{"init_std_up": 0.063, "lr_head": 0.00582, "final_lr_fraction": 0.1}
Each number is 128 + 24 x the weight over the matrix's rms, rounded and kept within 0 to 255. Layers, rows and columns count from 0.

# layer 2 MLP down (transposed), 512x192, rms 0.264, rows 446-457, columns 0-191
[[178 147 113 147 122 107 148 133 112  98  91 125 128 126 126 126 125 142  71  96 152 134 101 106 116 127 137 105 101 134 196 158 184 169 123  95 148 166 115 166 135 111 139 111 143 106 131 136  89  75 110 154 185 139  82 131 153 131 167  99 148 119 113 118  92 138 122 128  75 117 144 134 117 153 168 125 163 138 148 119 112 103 108 137 100 131 122 127 138 126 111 159 114 140 128 151 118 103 133 147  70 133 151 119 117 126 128 179 143 169 138 122  99 152  91 178 114 112 116 133 118 155 161 136 101 157 125 144 143 108 146 120 152 153 168  84  71  97 118 153 117 150 126 171 148 167 129 100 110 139 119 158 154 109 116 133 146 137 111 172 142 160 110 138 156 132 141 197 160 120 107 124 143 113 120 126 145 138 109  92 122 157 113 137  73 136 108 128 181 166  97 138]
 [143 121 120 143 153 118 114 127 103 129 113 134 119 135  90 106 108  84 119 159 183  89 136 125 129  99  82 150 131 109 124 120 141 149  89 142 167 144 165 132 141 100 170 131 117 127  93  92 117 127 121 104 104 149 147 142 114 131 152 120  97  81 158 159 114  97 168 180 111 147 118 164 141 150 128 100 129 141  90  88 107 129 164 155 125  98 153 154 150 179 147 100 148 130 149  89 122 129 102 166  73 131 138 114 102 142 120 105 100 156 124 111 173 156 115 164 133 169 152 148 100 120 174 137 137 194 137  92 120 124 157 117 114 107 148 145 151 136 133  98 121 146 145 101 114 110 119  97 125 132 142 139 100 167 147 111 166 122 100 138 100 140 135 122 134 132 149 160 139 158 104 134 134  92  84 128 126 111 108 144 127  97 113 135 144 111 167 145 178 154 139 117]
 [134 126 152 139 128 116 138 160 143 140 150 150 116 130 126 140  84  94 144 101 181 146 101 177 114  94 125 158 118 139 119 140 123 150 128 125 109 108 115 128 144 120 142 157 154 129 137 110 139 170 126 141 128 147 156 140  94 127 151 122 141 107 122 138 129 112 127 144 114 117 102 156 132 181 148 142 177 132 125 126 125 129 107 130  80 129  70 104 146 119 154 139 132  90 125 117 139 121 134 131 121 130 142 140 113 127 117 146 112 146 101 118 138 159 127  91  86 100 140 136 139 150 139 115 123 129 103 147 151 118 107 155 134 110 138 101 147  79 117 125 149 104 117 154 152 128 153 140 149 147 148 106 101 150 132 131 148 155 104  97 101 133 156 126 150 150 172 164 134 111 113 159  54 188 117 117 139 130 135 121 123 140 171 117 139 106 111 148 177 145 134 154]
 [111 148 117 127 140 126 156 135 162 125  86 124 137 138 129  95 126 146 122  43  94 147 138 169 118 134 123 155 142 113 154 118 142 134 163 146  91 113 127 123  84 113 156 144 151 123 147 122  98 121 108 116 139  89 112 133 119  96 122 167 152 149 160 137 137 119 110 125 142 133 138  71 119 156 135 112  90  98 139 119 117 131 127 123 172 124 124 123 119 171  99  92 136 135 111 147  82 148 120 116 124 125 106 116 126 172 102 140 126 122 109 113 107  90 131 130 124 109 170 127 119 156 106 119 129 159 131 104 120 110  98 104 136 127 162 115 148 134 125 150 117 107 105 156 102 145 162 131 150 121 132 129  77 134 113 178 126 153 135 170 123 138 107 145 152 140 105 137 131 101 142 149 140 123 154 148 119  81 130 113 110 142  58 114 131 149 129 137  88 126 144 118]
 [ 98 141  78  92 124 129 140 129 113 129 129 146 156 144 119 135 106 140 117 104 136  99 146 137 131  93 108 128 118  90 150 148 148 141 195 138 140 165 141 127  99 149 142 146 128 128 105 128 105 102 130 104  70 102  84 125  88 106  94 121 129 132  77  90 101 131 135 130 104 112 179 124 137 157 113 144 136 129 126  96 130 151 143 139  88 102  62 138 122 168 140 115 143  98 107 134 122  79 118 108 168 135  97 120 108 149 147 131  73 154 153 175 119 106 164 139  91 107 168 145 149 140  85 124 144 154 141 116 154  96 140 117 109  96 141 140 131 134 111  83 122 125 165 158 151 129 132 110 123 135 142 111 131 135  72  93 133 127  68 127 104 125 124 144 137 112 150 156  94 140 107 134 183 113 149  88 159 142  79 116 108 114 155 135 102 134 169 141 149 147 158 166]
 [164 139 103 120 124 160 121 154  76 124 128 153 110 101 164 180 131  93  84 119 113 144 142 148 129 164 126 106  84 122 102 122  95  83 158  99  99 120 167  87 125 127  92 148  92 138  98 131 145 111 145 103 124 102 136 128 146 129 118 113 173 116  81 152 121 117 119 187 125 147 114 143 106 158 125  91 148 162 112 163  70 128 149 117 100 148 227 127 134 155 173 153 145 104 158 112 123 128 130 102 119 117 137 113 158 133 130 143 108 129 142 168 125 171 126 154 115  99 123 127 134 153 118 112 167 127 123 108 117 106 168 100 114 116 148 134 103 134 138 139 156 145 118 138 129 155 110 134 120 146  81  83 135 135 113 131 112 144 130 131 108 117 160 103 143 103  78 178 107 123 138 132 190 133 156 144 126 118 120 141 134 174  72 150  97 131 168  90 104 140 121 150]
 [110 161 110 120 143 127 161 172 108 127 150 127 145 155 168 122 102 126 130 100 104 133 126 113 156 163 145 112  92  86 117 108 143 150 135 124  97  93 154 172 126 125 148 110 107 130  73 134 111 166  96 131 125 138 118 105 124 135  96 123 162 114 137 128 141 122 124 134 175 188 180 144 159 154 153 122 133 171  97 123 162 127 119 139 122 140 141 145 104 127 138 115 115 135 142 126 127 110 143 127 149 166 149 103 146  89 137 206 140 114 142 133 139 122  91 119 151 138 161 116  99  25 154 109 154 138 142 117 119 140 142 145 147 119 123 107 132 106 126 115 115 116 104 112 113 110 161 107 156 152 114 112  82  96 115 123 146 163 145 145 129 111 158 132 132 142 121 128 143  92 136 137 140 138 151 150 138 108 125 131 133 103  94 110 130 151 123 141 134 126 130 151]
 [101 107 135 168 129 132 175 101 143  90 127 108 120 118 160 149 115 159 139 141  99 132 121 121 148 108 142 111 135 109 104 121 115 129 158 103 147 137 117  94 154 123 137 122  96 133 112 146 173  86 158 174 142 158 106 129 123 131 159  91 133 159 120 131  99 122  64 168 143 153 145 137  96 120 124 122 118 162  94 130 106 154 114 150 135 133 123 104 122 126 151 114 109 150 175 121 156 113 150 150 150 116 136 132 152 141 132 126 142 156 112 122 159 150 136 103 138 134 118  92  43 114 108 149  55 145 168 151  79 142 106 165 122 128  93 138 148 120 121 128 114 145 128 168 161  98 114 137 131 121 102 141 115 130 112  91 112  86 153 145 127 108 137 120 142 133 126 140 133 120 155 112 118 153 110 147 129 103 115  91 135 200  96 103 139 117 112 128 162 111 111 135]
 [146 155 152 156 171 150 120 104 136  98 135 125 105 133 102 145 103 104  88  99 103 142 146 117 112 144 148 159 172 158 133 117 134 105  89 152 167 156 109 173 139 134 109 108  96 129 110 111 102  74 155  94 149 108 170 127 129 116 158 117 110 122  91 143 112 136  71 123 170 152 115 142 117  80 163  90  97  94 163 148 102 125 140 144 126  99  97 132 115 138  86 142 106 116 114 139 141  86  99 135 120 100  82 118 110 128  81 155 109 164 138 154  78 128 169 133 127 113 129 114 150 134 110 108 125 137 157  86 139 101 139 131  86 129 114 164 178 174  99 140 117 130 115 109 140 137 122 125 154 158 132 159 103 127 106 127 119 167 132 150 125 128  95 131 157 105 165  93 116  95 125 119 160 131  70 101  91 103 154 118 136 124 134 158 107 117 167 162 137  91 133 116]
 [142 129 161 141 153 133 162 134 134 115 137 120 116 142 119 150 129 104 106 116 150  86 127 121 115 138 153 139 159 123  86 141 158 109 149 150 167 154 141  97 174 120  91 127 155 119 162 125 144 145 145 129 154  96 127  93 115 159 172 164 147 138 180 136 119 136 173 133 103 140  99 174 145 183 132 144 128 150 139 123 117 154 122 138  92 128 163 141 104 104 141 169 156  84 146 121  75 110  71 157 115 164 119 103 166 134 151 174 157 197 128 108 100 138 145 128 177 118 140 170 155 103 141 143 146 168 154 133 124 146 137 169 107 145 103 126 112 119  94  78 134 146 166 172 145 123 119 126 102 138 133 137 122 119 139 112 155 114 116 147  83  98 100 130 155 103 133  87 126 114 132 134 167  94 133 127 139 146 134 185 115 111 136 133 129 103 144 106 122 141 101 123]
 [138 141 114 127 128 157 152 149 176 168 131  84 123 140 133 104 138 127 135 141 126 131 160 107 132 135 126 100  70 151 117 124 155 105 111 133 101 124 144 137 145 105 119 125 153 110 121 133 115  98  99 120 104  90 139 139 101 113 167 115 148 157 110 128 144 148 145 131 156 116 134  93 116 109 149 129 119 138 109 128  87 118 119 129 109 102 153 137 106  95 126 105 153 116 112 110 102 167 114 141  94 105 165 150 147 116 119 147 140 145 159 127  95 134 109 115 149 134 133 156 154 128 100 141 122 103 117 134 146 163 174 118 140 141 128 161 106 128 149 139 158 147 115 123 131 140 152  95 142 162 117 131 169 166 162 136 103 138 151 159  89 113 129 128 124 152  55  77 114 149 149 168 110 128 115 131 122 124 128 123 106  99 119 136 149 121 128 110 101 126 115 131]
 [133 171 165 115 158 161 107 128 102 102 145 124 113 105 122 117  55 121 155 128 159 119 150 144 104  99 138  91 122 123 150 158 123  76 149 126  57 162 103 151 120 147 183 129 125 120 148 164 165 132 119 169 148 107 116 110 127 146 121 100 118 129 174  90 121 156 105 144 120 156 126 129 112 168 139  99 126 102 120 149 101 157 147 176 138 130 151 145 149 116 111 113 144 127 138  93 149 117 157 147 123 147 101  85 120 144 147 101 145  90 138 102 130 150 142 104  76  95 113 119 151 114 156 148 127 114 116 147 133 174 105 151  86 124 187 109 146 101  99 105 124 108 160 115 162 137 130 123 124  97  87  82  63 110 111 119 100 115 141 124 142 130 122 148 118 109 218 145 144 108  97 105  64 113 140 109 133 125 120 143 154 136 150 118  93 126 116 121 181 191 114 149]]
# layer 2 MLP gate, 512x192, rms 0.457, rows 447-458, columns 0-191
[[145 120 123 136 140 177 118 128 122 163 136 163  82  98 127 129 178 148 169 122  92 135 131 100 126 159 114  97 119 148 128 145 148 122 161 125 133 162  65 129 166 153 156 112 143 155 136 140 127 112 101 173 142  89 122  98 129  92 121 183 131 143 133 146 118  66 113 113  99 100 126 126  74 126  91 106 116 125 103 107 139 148 131 147 157 112 134 110 129  78 127 132 108 118 135 140  94 146 143 161 144  92  91 131  99 117 103 151 121 144 160  93  98 101 145  92 103 156 124  96 139  99 119 111 103  97 190  94 144 158 173 105 125 112 176 141 166 166 135  79  91 102 146 127 127 146 157 150 144 127 164 143 201 118 165 167 111 127 142 138  89  90 112 107  94 132 126 150 110 120 125  84 139 160 158 155 128 135 174 129 171 130 135 144 170  56 100  99 122 142 152  89]
 [140 156 130 132  94 176 133 129 116 159 125 121 114  85 123 125  71  99 124 127  96 124 115 101 186 104 168 168 144 149 110 149  88 118 114 127 109 128 157 138 153 142 151 135 125 136  97 142 119 144 166 134 126 146 126 150 122 159 156 142 157 134 153 139 115 116  82 138 118  83 117 120 135 141 126 138 169 121 127 166  88 125 111 106 138 137  81 129 158 116 111 131 108 101 104 131 127 110 110 142  96 145 144 114 123 138 156 100 152 134 100 113 113 135 149 128 110 125 152 151  86 149 121 125 141 112  90 133 161 160 118 151 150 136 141 137 119 175 135 146 105 139 147 152 171 116 119 125 147 184 154 157 196 116 135  79 132 162 118 146 121  94 148 165 101 128 129 150 157 123  91 172 153 153 114  98 127 128 114 131 110 126 111 156 126 105 128 111 119 143 155 136]
 [119 130 121  98 126 157 102 107  88 121  95 128 121 185 125 118 153 181  72  85 119 114 143 127 136 108 117 148 127 140 129 158 156 163 122 141 109 119 143 126 161 116 148 131 142 150 104 157 129 142 113 146 121 108 105 128 144 107 157 187 158 104 141 109 161 126 102 112  82 173 160 113 126 152 133 146 124 117  99 109 129 111 138 101 168 123 121 114 120 143 120 110 129 141 116 113 156 133  96 116 106 125 114 103 142 140 135 147 150 100 114 125 115 139 134 154 117 126 125 131 117 158  97 101 105 101 129 114 118 117 165  91 175 115 134  88 146 168 115 154 128 130 121 123 126 137 147 122 126 139 153 117  68 148 127 128 139 147 104 138 110 156 133 126 142 142  83 133 123 105 118 172 116 128 172 145 130 112 112 140 105 174  97 118 167 134 100 125  90 142 125 150]
 [111 113 104  75 112 130  94 128 108 105 133 138 100 131 107 134 162 109  92  99 135 130 125 140 134 100 138 167 143 158 107 138 133 108 129 136 124 129 161 114 132 116  73 105 154  89  94 127 149 135  94 126 105  99  86 132 118 102 165  73 139 116 147  98 135 165 153 139  67 120  77 121  93 144 173 120 186 107  98  79 178 129 136 110 110 130 106 147 155 121 142 106 144  99 120 135 101 110 121 127 144  99 103 127  95 131 116 111 133 159 126 184 121  88 104 109 135 170 141 109 119 140 103 160 124 173 165 102 166 155 161 148 111 104 127 152 129 144 129  94 137 134 154 126 161  91 111 166 153 142 114 110 103 176  90 123 157 165 139 128 152 108 207 125 144 144 122  87 124 137 130 149 142  90 159 104 115 161  87 116 138 155 110 123 115 119 123 123 131 168 153 160]
 [117 171 163  71 120 114 155  72 135 129 160 190 182 161 129 128 122  75 156 144  92 114 121 125 141 150 120 167 105 109 146 160 120 154  97 126 155 168 113 161 112 167 105 125 131 112 134 146 117 144 113 124 134  62 142  93 128 116  99  94 100  80 118 149 145 154 157 121 101 147  97 145 115  93 138 140 131 180 117 147 113 151 115 139 127 146 128 136 165 102 169 160 167 164 101 114 147 123 149 123 133 123 112  98  95 125 154 149  72 143 130 162 119 150 119 139 146 168 149  93 140 138 122 168 102 134 105 122 171 167 160 142 101 128  89 101 147 116 110 150 142  72 123 137  95  91 148 152  93 150 151 138 141  94  80 174  96 119 159 148 160 174 105 109  77 143 174 116 173 117 118 109 114 109 152 176 157 165 170 140 148 166 148 142 126 151 128 114 169 135 128 160]
 [137 170 119 175 144 152 145 158 162 124 143 114 117 139 143 141 128 120 143 141 135 141 138  97 182 172 129 138 133 117 101 123 187 153  97 120 133 117 149 176 119  91 122 124  79  99 152 185 134 107 108 102 145 130 108 127 124 167 128 127 122 119 180 147 135 107 127 143 116 157 151  88  88 134 137  91 102 156  71  98 164 102 170 153 127 154 115 146 139 142 121 139 123 104 141 114 120 106 129 147 119 150 130 122 121 110 123 135  90 103 128 131 131 132  98 138 123 133 130 119 115  46 122 104 153 122 147 127 107 132 161 100 152  87 122 130 141 152 114 111 160 100 147  98 140  99 120  86 138 109 136 104 128 100 101 136 123 119 116 166 122 109 111 125 112 110 107 152 137 124 193 166 166  87 119 120 189  84 150 133 147 145 124 121 128 152 106 145 129 171 107 101]
 [131 109 143 146 146 105 118 154 149  98 141 119  93 145 121 130 137 148 115 122 123  99  97  97 158  84 120 127 135 105 180 105 146 149  98 123 129  94  85 105 117 157 132 155 162 117 147 103 133  86 111 166 138 114 116 133 124 155 132 145 137 173 112 175  93 154 123 151 114 149 119  93  83 147 120 121 140 153 139 142 114 100 121 135 147 129 136 109 108 160 111 112 121 161 137 180 164 110 144 128 153 122 133 120 145 115  87 147 128 119 125 144 152 121 156 163 140 119 141  94 109  99 119 148  82 111 118  94 104 130 170 125 135 161 130 146 116 161 146 138 118 119 109 137 143 113 116 118 101 157  95 185  84  88 123 103  91 150 168 106 115 130 159 113 116 108 131 151  90 117 161  88 104 125 145 135 121 130 157  64 107 140 150 124 155  74 159 140 149 119 139 140]
 [119  88 142 147 145 185 181 101 146 142  96 133 101 126 134 157 127 152 108 122 118 123 123 143 108 105 116 135 110 112 109 142  90 121 146 125 117 142 136 143 149 145 122 101 143  90  71  96 125 119 112 108 128 138 123 115 164 118 136 177 152 158 107 116 112 127 140 142 124 160 175 100  85 116  99 130 101 143 133 126 143 125 122 132 118 109 129 131  85 141  99 155 151 127 138 122  93 116 142  69 108 159 127  84 155  99 116 136 131 133 153  94 120 153 127 100  82 162 130  93 100 147 116 103 108 159 120 153 153 121 110 127 129 102 110 153 167 176 123 139 124 146 158 109 138 176  90 125 170 166 177 126 170 174  85 128 101 140 137 144 138 139 115  94  79 116 154 165 140 104 110 106 143 181 130 143 109 156 106 152 131 131 120 121 146 102 127 117 134  91 120  96]
 [117 160 164 119 157 135 132 107 153 155  92 102 124 117 104 172 116 111 109 132 138 133 154  99  98  45  84 152 107 102 157 108 155 108 117 127 138  97 130 104 117 130 127 151  76 131  88 114 165  96  89 115 134 115 152  89 134 113 106 107 126 155  85 139 130 128 137 172 128 130 140 142 176 132 159 121  93 120 138 146 121 126 174  87 105 137 143 110  56  87 128 111 133 166 189 120 145 134  92 116  98 169 187 172 136 115 100 131 148 131  99 109 108  87 126 144 106 135  84 102 172 130  99 113 140 133 128 147 131  83 137 128  94 112  94 152 106  90 131 142  89 122 130 113 121 152  96 136 155 105  99 142 142 144 136 118  65  89 109  76 108 146 142 142 165 143 127 142 146 129 148 141 153 111 127 148 128 159 126 105  48  96 152 126 149 154 134 119  75 108 112 181]
 [131  98 124 153 157 147 141 116 126 112 108 136 113 142 131 135 109 163 112 144 123  96 123 153 157 133 111 102 114 116 129 118 126 107 134 177 124 130 136 114 122 109 153 172 127 111 100  98  72  95 120 144 114 149  95 125 100 105 109 144 169 122 134 122 133 141 144 105 106 138 150 166 122 120  99 136 173 142 124  87 172 132 156 139 110 137 116 118 103  94 136 100 124 131 138 175 122 119 122 168 110 124 107 122 107 140 157 149 112 103 120  92 103 104  85 191  90 147 109  99 125 131 174 138 148 120 130 139 134 111 137 166 135 155 105 105  92 142 129 117 104 134 122 134 128 115 123 173 119 134 127 135 101 136 114 147 173 102 142 174 127 146 120 154  94 139 151 127 146 151 112 129 128 135 114 146 137 112 123 108 112 105 139 130 127 115 149 128  88 123 138 122]
 [153 177 101 161 136 153  63 160 109 102 154 130 114 140 116 139 100 104 116 180  89 160 132 145 145  74  99 154  96 122 121 123 134 102 157 146 149 149 139 125 118 116 138 135 132 135 102 177 132  81  91 158 133  91 137 125 147 157 142 124 158 130 127 147 155 109  99 127 145  84 124 125 151 106 147 111 129 150 111 181  58 125  79 175 103  91 139 141 153 102 145 124 156  67 134 114 110 154  90 126 135 192  68 109 105  97 121 130 180 141 135 105 128 138 135 123 124 160 155 118 123 151 141 106 129 143 146  98 152 153 143 121 164 132 133 143  70 109 116 162 117 137 145 114 172 144 113 115 107 156 114 103 123 102 156  60 141 101 140 120 111  93 142 130  74  92 135 134  99 114 118 133 106 116 160 155 123 147  99 157 142  83 127  95 135 146 122 144 180 127 123 109]
 [138 113 121 142  87 143 149 129 184  83 118 151 108 168 107 111 119 187  71 111 112 150 110 111  95 116 114 187 113 160  76 124 166 115 160 142 134  98 138 133 125  94 131 126 142 158 112 150 107 131 122 145 140 139  68 153 132 143 130 120 144 105 170 116 146 166 116 172 122 124 157 127 109 114 118 125 168 123 135 148 125 146 101 149 105 125 134  82 179  85 156 127 102 113 151 150 130 100 129 149 167 143 146  77 134 118 150 180 115 121 157 165 132 148 134 161 123 124 109 136 182 138 137 156 122 146 124 102 129 144 153 132  98 152 104 113 161 123 147 138  84 103 168 123 100 120 134 105 160  98  99 126 121 138 141  87 128 167 107 140 100 140 165 189 101  88 141 125 137  89 153 143  89 122  95 112 112 139 123 105 128 133 113 154 113 144 106 127 114 102 172 146]]
# layer 2 MLP up, 512x192, rms 0.467, rows 447-458, columns 0-191
[[126  88 130 147 148 139 132 134 104  83  65 136 175 115 146 130 124 140 103 128 113 113 125 136 125 164 142 164 107 103 111 140 108  96 139 121 177 122 173  90 122 135  97 170 134  99 114 143  97 135 111 118 128 181 129 145 143 148 127 103 139 145 149 108  87 133 135 128 143 153 139 125 182 148 180 130 139 117 190 147 117  99  95  97 121 107 149 120 131 156 108 109 120 145 123 129 160 116 127  70 119 125 177 118  88  92 112  99  88  92 167 115 103 163 122 128 150 146 122 122 138 118 122  92 105 130 100 133 142 116 122 101 162 119 125 120 109 113 169 142 147 100 154  77 110 134  87 130 108 121  68 135  35 111 118 111 152 133 114 108 133 155 127 152 126 113  98 139  89 131 105 111 158 116  82 103 136 128  74 157  87 108 132  99  86 173 108 160 138 141 102 135]
 [165 130 127  97 125 107 142  97 148 147 129 142 143 119  93 104  84 109 117 140  96 144 118 124 141 124 160 111 142 137 112 151  97 126 138 108 113 127 153 173 119 116 127 143 166 154 117 110 178 152 139 147  89 183 131 160  95 135 150 134 130 164 149 126 107 125  95 164 142 126 112 121 133 138 147 138 107  87  95 175 174 125 110 128 107 142 135 151 181 128 103  92 133 116 153 125  98 167 137 152  73  89 163 106 145 167 158 123 168 153 115 129 132 133 118 147 122 132 137 148 103 154 148 143 121 128 104 125 144 144  96 132 148 124 134 126 144 129 123 108 118 116 134 169 163 169 116 103 147 137 127 126 142 108 134 106 124 148 126 121 118 105 161 179 127 138  94  97 126 113  96 149 114 160 110 143 145 139  87 139 131 108 114 108 162 126 119  92 106 123 145  92]
 [155 117 151 156  94 154 119 116 155 118  64 148 120 138 118 123 105 146 147 124 137 142 127 110 118  95 100 134 127 114 139 134 166 159 156 124 141 122 140 121 119 107 129 133 137 142 118 180 118 147 113 146 102 121 115 106 144 105 143 158 104 118 127 149 129 127 122  85 105 111 164 101 139 126 153 117 124 117 124 131 161 139 164 142 135 120 134 103 133 142 121 114 118 123 120 140 140 118 112 117 124 128 118 108 132 127 111 136 135 140 137 129 114 134 121 122 115 141 158 122 117 158  72  89 151 121  94 138 150  80 160 103 145 100 156 108 145 170 136 127 100 121 120  89 152 138 145  95 116 137 104 135  81 101 126 127 101 122 116 129 123 152 114 159 152 128  99 133 135 121 151 191 119 122 170 145 140  91 108 138 118 177 114 112 120 121 128 134 101 137 129 117]
 [117 129 126 116 125 133 116 118 124 161 105 134 161 153 127 161 184 131 119 109 166 149 133 143 149 105 134 131 188 166  97 134 109  55 156 134  77 167 141 127 130 118 137 137 151  83  94 133 133 137 144 137 141 138  95 131  97 107 171  99 105 121 172 117 103 121 155 138 134 107 104  93 115 167 133 150 117 185 101 114 167 151 135 152 134 137 140 140 131 146 117 119  98  79 109 153 116 126  79 165 130 114 135  83  58 130 178 141 114 128 135 149 140 149 117 107 156 112 120  65 132 156 106 113 160 118 131 109 115 158 140 150 157 109  85 121 120 142 122  83 157 121  91 126 162 156 145 153  98 166 125  83 149 137  87 133 138 183  84 103 145 128 138 112 121 106 133 123 108 154 152 142 167 117 162 101 128 162 108 149 125 132 139 143 149 117  99 129 122 121 130 173]
 [118 103  84 140 133 146 127 158 123 151 116 125 135  29 116 165  90 123 114 136 136 121  59 157  75 130 116 118 157 122 157 172 106 124 172 130 105 125 121 123  96 114 147 120 118 126 137  95  79 135 118  85 160 166  73 149 130 138 111 127 120 181 102  92 134  80  96 155 124  81 158 131 167 130 133  87 125 117 136 124 114 114 111 144 115  95 141 154 126 142 157 126  78  95 116 104 119 107 129 139 139 113 180 169 136 108 121 158 143 159 138 114 138 167 143 155 148  87 160 154  99 164 130 123 110  90  83 156 133  97 145  78 157  99 151 133  92 113 147 145 121 111 132 108 141 154 186  84 134 104 116 157 118 139 126 164 144 154 151  65 126  91 102 121 142  74 142 150 117 134 150 178 104  98 117 116 116 122 108 124 136 171 119 129 134 115 153 125 165 146 102 127]
 [121 155 106 167 113 139 120 128 144 149 114 164 136 142 127 110  85 132 153 129 159  94 116 137 139 145 144  95 103  82 140 123 153 168 137 152 172 101 133 134  94 101 102 175 103 124  99 164 129 107 150 113 165 151 127  93 123 156 133  92 101 136 147 104 161 143 132 151 123 138 130 132 150 119 166  78 134 150 125 129 142 112 151 153 131 141  85 128 127 145 150 143 136  90 100 137 139 107 121 145 103 166 117 156 126 109 119 118 121 102  97 104 128  88 107 170 140 139 157 132  94  72 146 133 172 108  97 142  95 152 147 144 137 147 102 131 112 145 120 105 152 130 120 117 123 111 111 157 155 123 124 131 126 131 134 162 139 156 136 115 170 164  96 158 118 146 108 104  81 116 134 107 136 132 122 140 132 117 140 153 119 115 118  77 126 143 130 166 133 145 136 148]
 [116 110  81 134 134 109 116 134 166 131 145 130 103 144 123 142 150 148 127 115 166  99 102 114 147 105 128 114  85 147 150  96 132 134 109 172  92 106 110 146 142 113 140 144 152 119 166 147 124  92  96 172 117 101 103 125 106 169 126 140 165 142 116 142  89 131 151 144  92 121 101 131 151 130 137 117 111 153 154 135 110 123 133  95 120 137 135 140 144 134 114  99 150 143 160 152 146 132 118 133 124 130  91 144 146 104 114 156 189 106  74 154 137  91 138 153 130 106 133 108 117 141  88 149 122 100 118 120 129 119 156 165 133 150 124 158 104 145 114 116 127 112  98 117 109 125 116 117 137 143 144 135 101 126  99 118 129 124 153  93  83  99 196 120 121 107 145  98 114  88 137 114 126 185 161 153 153 138 122  99 142 100 141  95 150  98 134 127 153 107  88 134]
 [121 104 107 108 133 112 154 121 118 100  91 125 142 136 157 145 122 106 133 184 106 141 136 134 132 100 115  90 137 113 114 109 101 122  81 151 120  78 157 152 125 109 126 144 120  96 145 142 163 116 119 147 148 148 132 102 119 125 148 101 146 162 139 120 134 111 123 150  93 135 100 109  95 138 153 157 119 126 110 108 138 127 131 127 146 186 146 155 111  93 148  94 121 133 139 138 142 146 140 132 136 144 157 102 104 136 167 115 113  93  98 155 169 176 135 135 114 147 135 139 156 154 116 105 126 135  82 147 129 177 119 130 156 123 120 106 101  70 183 130 127  47  94 138 157 109 163 127 114 130 112 112 132 106 141 124 163  93 131 110  99 133 151 109  93 154 131 130 114 147 167 109 131  85 138 110 155 119 135 142 132 135 135 148 152 121  96 150 161 148 130 125]
 [112 154 147 123 146 118 149 106 128 134 155 143 118 126 141 131 113  89  91 170 147 172 108  80 159  90 113 139 114  79 152 165 118 107 132 104 112 142 131  97  93 132 121 109  88 123 112 126  95 116 102 132 150 171 127 130 132 123  91 153 142 130 106 154 148 129 143 137 125 122 112 104 130 140 173 145 145 157 182 166 113  85 128 121 103 113 118  99  99 110 129 130 115 169 129 150 137 112  93 145  81 137  99 138 151 115 127 129 152 142  88 127 132 165 143 128 139 117 115 108 141 116 104 128 134 148 140  99 106 140 162 120 122 143 110 172 106 147 119 152 118 172 102 123 169 182 100 155 157 133 100  98 156 152 118 178  80 106 175  94 130 115 117 150 115 125 159 124 126  99 156 105 109  99 141 117 161 120 113 133  69 102 134 162 162 144 136 152  99 124 102 132]
 [125 157 126  97 116 130 159 141 133 154 127 139 144 128 158 121 138 117 122 126 140 137 148  98 118 134 110 147 130 161 106 165 129 156 143  79 136 146 133 142 129 133  79  93 125 135 127 162 145 123 164 123 148 119 188 141 175 147 135 139 105 103 100 114 124 140 135 127 137 105 117 109  99 120 126 104  85 109 155 159  91 127  82 138 136 166 153 125 165 157 106 151 122 125  86 130 128 126 154 107 165 151 135 126 102  94 137 137 166 136 131 135 156 154 163 111 128 134 156 161 151 137 100  91 125 153 138 102 137 168 139 119 149 118 124 149 143 134 104 140 162 119 164 124 152  77 146 132 130  92  93 126 159 125 122 138 138 146 113  85 132  97 136  86 139 110  94 125 114 121 143 132 124 131 138 106 132 145 140 124 119 149 128 140 156 160 115 117 174 130 158 120]
 [144 160 124 109 120 137  82 177  99 104 135 141 131 127 136 152 101 100 130 169  75 125 103 151 182 130 111 128 113 128 122 107 148 121 145 156 132 126 143 148  90 102 174  98 110 102 132 171  83 123  98 138 122 136 131 129 145 105 114 140 147 169 134 130 114 124  95 191 151 111 164 118 146 119 145 116 111 169 123 134  58  84  92 198  96 113 164 149 125 104 150 122 111 108 150 123 141 126  38 103 164 172 104  88 150  93 111 159 166 121 111  81 152 122 142 128  82 125 137 123 149 131 122 102 119 152 143 135 145 153 130 122 178 168 111 133  54 100  86 121  82 150 130 120 191 110 114  90 100 135 124 143 117 112 173  86 141 144 133  99  89  80 169 105  92  94 118 165 129  88 140 138  99 128 159 181  88 144  86 169 160 109  84  83 100 124 139 102 138 144 123 114]
 [120 145  92  99 141  93 116 139  57 123 162 153 113 103 128 132  92  91 141  94 127 142 150 164 145 105 151 180 154  81 124 138 159 110  94 133 125  78 116 147 109 167 108 135  98  94 166 108 130 126 110 137 110  91 153 111  98 100 123 126 113 135  80  93 185 105 179 166 120 127 107  99 124  98 124 144 150 179  99 114 124 136 128 170 145 113 118 151 121 123 141  59 140 112 106 142  63 114 131 166  95 122 113  99 103 124 125 115 103 141 117 158 145 153  91 131 131 131 126 132  78 120 170 119 141 191  78 122 155  91 136 136  95 139 150 127 132 111 106 104 147 180 112 141 138 142  99 101 145  96 129 123 133 168 184 144 124 152 147 159 131 117 100  95 129 142 173 131 132 178 105 143 116 105 110 134 117 150 148 117 117 123 131 135 137  91 119 163 126 142 158 121]]